Each number is 128 + 24 x the weight over its row's rms, rounded and kept within 0 to 255. Layers, rows and columns count from 0. Numbers have three digits each. The size before them is the row's rms in percent of the matrix's.

# layer 4 attention output, 448x448, rms 0.113, rows 205-304, columns 128-191
104:111101147160134191115155127123107062116127166158101133118137064109044100159143151125090130138117117103088179101102102185088172095167136161116123161137100094160088108137099140136116110142129116
099:101100144144096143130126142111126141118147127124128156114104104137126136134104077134104104148146122119059114137178185132071156115148143075155083127161098188152108123108127139087144122124124063
097:135127098137117136131111118128168133136125096112094178110126138119141100116142144135120116147110165094096148150103075090133156130141092086138139126169173171153061109154151125148143152136133113
103:184141110122127101120052129079121143170156118140126114107140129107112158170130120154129132116159154130110078125141154123102140080132182104123107158158143129158110131162091118103126141087119178
095:158151174125131109149137131095165154127123142143112117138127151136161154147143124097120146148105121166138106104109102099140160100116106137137086069124145117104086061101178136155112110162152124
095:106109102148159135167118147126151124120126124135150123116133134153120088116138131138119143126141143147083168151129144132136073160119155140167172111087144137149134113114101104124117115133137090
098:107121122147141150123108121140100114096074145120188096106153168094112153094175122114112124112097091114137114113149102113103123116197128104130134126125193108126199118176121133162156096094150099
095:162124104095122136143097141138167114111120121124141084160165135139105134089134120100120152121095109112137159154120095140144095102179188140122125129071114121127093155148121131126144077157139134
098:103168152101155117167140120135126096112134137114157107144174149134139130168128152061135133107098120108130105120096123124128097137144114132137106138165155124165080124141127117123097114132128133
100:136125134103148098123136099152105147159106113114166124145110137113129069132125150100154155131137102110124105125136130146089161141147119144131158148142077108146100171084068153102106125127107154
101:183119102107128147096082119162137112190074158096135105114174146131112154122102073166108149132104108132143126153162135104164128120154147149124135163148155126107113155103169145113131141118155122
102:128078105099096092070194165127107112126130176133140144177114121147134084114150128167145070124124113145123121134112146141160135137117156153139176111095088104156124112189113162135131156110136133
100:131105099150145144118147155110138096105126082134105103107111114105176166133126138142149099082152101118081075128102113128122155131143128132092126162165115178173132103124181109114127121139139144
100:115111136125118135140179123135129165134083117149137154138126142097112087157141124147075099106062155120102089098091146103121111099107149144128138113140100168106126078128133102099139151134136132
096:130121106127103139130129093166123166119163109106138146152145174139096144122127137132126097069113152105151101139132126135158084141084128127106065168098115117092109111133138102133123149116108110
104:089142126107151151133125138096118124122097125150196115097140065165125132119187129160145140108102159132143152144144129118094147114094105145098121134092161117205136146127134140157185115097127153
102:156152137101079110186119159114148126140143138142117131079131145153132106141116165140126142168124172163115143153148107105101128156115129097094113087139142123161129108160117144110141101097153121
099:130120098191142121143143100165138128151140138112110120141121122115097147224160139160119157155123112112112122153109140125085144152118125137173087139150120106106152136106128153166125130137128153
098:116103147157099159129110144148122127091121138119132167129142130134113110128115165088130098114085155126115124101155122136102104111126136144155127163144111116175123121103109117118121131117124128
107:165187110123068094126155099155145152113124103089118146111141133139147130162123125109149092075083115120091092134122115120132131108117127103133157121104099109089098158126121089072130137130133156
098:149101185132099147165161145142130158105126135148133147087138136140098125136156138154161071122114110120138168104139129089117165155083182135103143160111151084117141100101116135151133136137153110
103:133108145142136101156118108105127146146156129102099141136101173141130145160144108141147088113129072133135133141130121130100178126128140122097120115146113102142086089126094120104104093130147176
100:090121169139110124102147165087131084126140099150121096155161126113163138134122139123177127079126158135089135122119144143125099133178113162121076158102127147114090153167092146122148118075094113
100:077066114140121148123084103161096107152138102071096108132118130131141120140149129088127131153153153127126119120136158168134140133144140104095109115150148104151145110116124133118167136082106185
102:134115160144149131129149176094132183154157141138132141106140152151119121125113122143108166134150127094179109128142101147085173095121139086095121083164102136112093171134088117126115110124118119
108:107130147109111128120127096127153121177158122116081132190122136128138140118094136139135135149102103141132109117125106116125167144119128080130120119134129080116133160116160122090143100130123126
094:148136136168127112116135150153128139095115131086153159133121111164116167129149162135135158125146141103152139108119163149114081114113128114096132163114165180114093158118114114161175119169137158
105:119126119130119149148132101102198140099123108125086092171127144118123109133148140154076118123137118118074109123129158080134135177118113179169174098131139088130096093154114076151116162116144134
104:125162103144102119095124127144106183109078174136144136138146135098080119161086160173108122153118113127096150146139086109138073161115214104117120157128088136136097100116154131134122136170120175
100:148120131123156173136109099128107118120090149140144106113110129106158119140154164135131144146114124144164129115137179168150134116132101136124135127144107124159122123097068135146181155167154041
097:159127144088117119095165169160106146117096174150100100159170109084159139113122177108205111191157094082113139118115141126121152112154142119106119166117151117123124115126117139098193126109127118
100:177104119120089164109118112131146119155088110082136122126153163141108107122135134121138131167140126159206134111136154132093141132122161087148122134106121112132123113104117085188120150098128112
107:120177076124123164157129161110115081121166075124111150125164130132120141153148133113107140150125161088124130129090109139145148085116123106133071158158114135100149111115125130134144125165127133
103:137117099127123166129110154120143110136121146158096122107122133085169184116119140128176110150112143161093118117100078127167137115097170114122160096148175118114064163114140113136130125151171102
101:101112118120107144132171132160120131155132116096143173144131102196182111118111107150080088095101180135113124172141157105137093125160119139122150149114079126145106125125117131099125102088099126
100:122088049109139149086123105117138146098120128096121106063142117146125132147124116135119071176138096111141113127137103148149148176131171117138121101135129137130119160101082086128152109130088106
098:123118133106108098096117127123142120106137105146151164130151064153128149113111179117103128111136159133127118098106155156080149114110118142159127194124108139114132141155104097119153125116141125
102:139139142195150108111158130092155138115073171151139132117152133100091155134153127124151085155188152159175128103135118087115101157105106165089062123167140153148186139130128120125099116151152125
096:191129105107143074151124113107119133142118101075137111134139137137135148118111155104155127137130133068160143118160159145114182139077135160151122110113166129143107082134137168145100103126087102
092:106138128129137159114129120137122112113101133160116120116127107140121170097143110151151182134083147085140137117145131151150113108117218157088108134090178141173131124093149146094123127148083089
099:126140121181096097097167168117163133144079127132120176127125118108093102129137087077137148164098131131142100115121092162084139116147129115145123137117133103180106132128121132109127116147112173
095:134128184101134115146146091133143171163097125098146131093114155123140095166184108154141122138151095094157106124113160100166149155174133133146138154098133142102123085147113118096121139119154142
106:119138146135134144137135118160159118137121178167099111069121093147148131104121150116131135112119136135182136135156163134079112125123116138133154098141145181152143128190159143101142164092121169
102:173111164120147092108140164071119114093135147135113145131115135125130096131136116093140129119161127114146170125146108143123109117114116098150151129110147149136130129104142157113110128131129106
096:086160117147151201150085102143116096121137152142142123090119206118097124117118133122128102154162144115094137151123156151137134137103121135137116133143133087153168065108120099125114130135092085
102:134158093126121163128140184172155159113135129142120130123156161097129134132109117130140103125130184133119102109117130112121112175161138107098107160134134157148097130135088082110115167125165133
104:124114092151152130111174113102134134091136117107105089098114117121107100163128163131199143123162183153120104130126143182133164134151101125198117135126126058138101120109121117132109134152171118
103:145103136129142143039122123073121102147114167089136134130163109105150170117160125136106171132115137126060151095152109140124089109079148131109075127148108147161088129112120154178138131106153097
101:146092117088165160161137134141139175182106156140120170164120096120114128103171080138123158163153118126124129114116114172112154142133118154107088145053133131176166141132157156155129099160149077
099:141097115153098127159175146162099133151117095172193106096104134131122129150121112149169148133104152110118133120146175105113133150105146095149095137129131112098119082165141194139164108106081134
103:131183148104161104114116136144132136142125076184141155127074117115118118156116165143087088089105109098142124142135144143107109134152142089116105098182114109157094145123144100149107154100130099
101:149125158108139156151147134152146136123126118149127131155092125146149149132155144139149112109122119124126135109170093161145067081117098088167117087134092127112174107142132093164166103078170115
100:096162121149130136114118155094141142138122126122151078174102125125119118157128124094128088151125103161128158140165127118185126092117083119151115163107095134154138095157138109137108100058072151
097:131178121135117108130116117103120052153164140086082093147091101118083137130128136106146147109155097117125144185135135159122145108122152173122112153116149114119114120110114142168112144091139105
094:135147075130151123165166159146174138144137179152123073134104121142112120114114133149161125079101137128129103070131109103094106141126110115110144110114160165142178138101087136183142130108152137
098:121103118178122128133120137099173102136119133101140172102138163104106110108164165119086163144164124157137143111106115135135137157064157153112122114152114134116137138176079132137136097099125108
101:166152172135148174081105118101130093116139147171092147106124093134081156144148130186113125124144163151161091134144125069100157134121119120110126094160140079083121076147142125119156113129115063
099:144128105125099092114119153108137145140119156171119131140150084131128130122098168132140129125137118134181190109178149149117149123126135157150196145146142086133103085112167125077131071159144122
093:129133117118182223133121046073126117089147132116146162119115114140145114121155081129128104133144112124166179138166101112143127101114132151130089131085130147114170119120109137119137173133122158
099:132114093169087126095094093138139096104100101101099130112102138101131124124101116109099132140077130100130154101153138108161126120166102136116070073105112170155134114155146169161111153146131139
098:150139155153138112149069144159128065113108124110129122139123139170159147098185121099163104146140119153130142146131130126129117152098145121167140108148131124135126133151112123143107123125129072
100:119118157117201184138123150104202186108106162130162120117156147142159142178140136109129107173138111109137145115142131163084136105156128107125152109149094138143121143115081157118133140120143149
098:106135126099169094140138138099149129159119098122105097125104164142086158098112147180081086103077129124124154152099119085121141126147141183136152112110158154119124152130096132155112120083142147
100:160115146112131203187107168132141152102148128073110152135150128146121095096146127121115113177102119175087105110087108148146141153152127204127124140141156159149115125136123137132099138111072112
099:102094110154142112163107134124183091167151139141138140091130142141095199109087136157109166143129123115128111100126167109126113125130116099141062100101082115162136165145143123184121117144110168
100:101141121122172135091129110147119143100158096079125109160181169095133158109114092125138137150148107145088126133170140165163123136121168131139125082152098160102105121118118112150137110150112112
105:106143104051159110073116099077115110155111097107142118121155163131115145139095117086129075120125124149169145129111125117101133124102113130148155116147107086140110119149124110138153149091089097
099:111088124078094127100125128138147187141110094131139142162140170130112106126144155134168159079188120142114166080148108101158177108130182134133105133090144103139126186137155141151136129121104130
099:163076140129106125169139153099149111130108132113111130109168139117110128096104141110174066149129145092132145151125152114087127105105107099144128112044149169102173158127121128120149138104140098
096:138126086169122168119145138152141125091130112149124105060123091160146120091100108117087131083132122151121153126142100109108082102156160109123089108134137113108115120163104122117115118100157137
107:078153126140105131137113184121111106114185123111079080137113112136099167119118138141151112128140172137171133108104113112097133154134127133118168150112124132121150089101119116109143133118142086
098:125123141179127155166177110101105129089125108094131118160137156142120127135177087136103114142117128116088099122166139123131139140109145176104164143168158121105080090143169134130154152106178152
101:109132134112120096158128177127125124115107134138143173109147126170130113158131123069169178117128124120128150121151140167113154056120135113136143111142077147136135109096113140133104114135124118
101:163109149124115102146165106123126141171103128172172165111105121112152140144100133146129083121101156123128142172173130092173090126096138119084127132154159119108157080138101143144120182108158182
098:160127222169141072109121143139172120135121139159091123119085155094128128091147076121119128150109103100126099143176147155121127123144141106083085130092129149127112172164107143142108137091124093
102:150158156139117165113161139134115110125133145137102150133116130143127139120116157137127159157139117098105149136084125149151115155152064089115146168114065168095093125132164113118141152108146139
098:128112166137103104104106137131144166136127134111062091141101124131178151168152117111114147105136103094113137140147132178100153107097154136094195140138169126111127110160106146148120176090158075
107:182143122133109130132104116130183092107125112127118124113114126096211144090123145152162142088172169133134081160136148127160112106097116091072117123184156101165123143138131118129115086151136162
099:119139175143083144135141133149105117185076140117181115113120171106116094168193103148189083134105132155109108086127145164151141113140129177130153132125121152123112098179118081103093130139081132
099:125107135080072116088119146122111123138154133110107103108157116122123122160100147109097119084200139132143157111116132120138135123135134126140110124118139078140139108099154154172108112103143132
098:121128178099153113122201126087105131123123127116155129121070151137154142095138116108094149132096119115085100117149150140176119147142105148124113141194154093116172155121115134131159133081106139
097:072116122128102120103143108114144133127135109118120156141096123107149183138161108077128112117119078122104096094097118101136134108165130136088144138100103131095135094103132141138132149131108132
102:171150096133130107146117116140149146134101130172120127123141120120168087082119113128153116101136137112093159114143109161101153152125128151096124116043100180094169105112158142120139174122169148
097:120124094112114110133121096142152133092123138111116165132099152131133129127160094074084125141145087105142129170121155111103118144124156109119119166115083133131119116094133133124092098147141114
102:108161168099159119093127130116147063106144150162147185126095076135118170085105160126111115134162140146137118146078098143089133104110148144134143147139104095102135114133141121088122150138130098
101:112073125119138155139105136137142157101143144141111156144110138148102137156141145096111098147121156145092169150150086164145190130081104150104147175132064115141132152141133149105118123096122145
096:128151076131152103125116146171126145128132116149096161176143153149151138140153199101148135083142159122124122167108141112115134165123123123162096147162115123031116164129132119139094150151085086
095:092100109202083138150158163168118146105130134147135132114108192119134134102096126134108116107082140137124129149123114132105100121136172125119116145150121119143142116108114146134107137125126134
096:110168072110151121143133126135109133154137089196120078124134122135141080138132115161121122120117121123129072130121116152159132140132162141146130158125121173100094175113137140135166136147138112
104:138141143166177117126123165127127183139164142171130141139114148108120114162127108080152118129133143151127099104098146111144121103139137145122151079098130088130140128128130099117145125106162080
101:100170130130141090119096111120131149142122158136148111118109138120120095103111116121117144162120093145184104143131143098157114075104149132113137113147117125103112098117135112121137109088105152
093:137159141122113122111184131103110133141131137113101144152112110177135145130130180151087195166149100095094151146125141130086125147152126135136146118098100135159139108152132096154124134111136155
096:136151074066119143097111121139159105094119126145186128163107138127108126123127131098116162123160119114152147157111132125153105118119116122141112119079114129107122095117154148105128112194108089
098:183149103144088112151081143150153131185133141155112101139132146075163139137109116126143102125106111116165139107098128133144083138093121108127092132092135132142133086091103127140111150132110102
102:096110108114135099164117147104075155108103118134132127125129132138094127115120123137140152153127107128134162134124160132116113084078153147131105144117117140138145123115170110153159095144134152
097:118106174123110163140115112166132129074081121114181115121134141125151122146090110118122151137126152124124132119126143136120092124146127111192125170102131110168094165135075133115096134130119151
100:148138119137130108153119140172183110155144111115183102146139154122135167160081143161129176093094105118169167092169175119088130143142118095145101139147127116134134082144108166111118138103122157
102:141126176124089169150125156126087122108169142099104147105122113156182141131140127178102153123147097109191175148128164128126146114094156144141092159142139128100105128102134116151113092142134136
095:125146102129187109130105131104129141135154158111096134152101132122132119122126130089139155178112149120150125077138145116129138079092095088146092125102157142121140144156126152150132130157129122
098:083164107122172131144156145111129108137092158116094133125143144141151143133138135109127139101135109125109145125058143126110133164100111129137128141117149091167159127115131163126147088111118128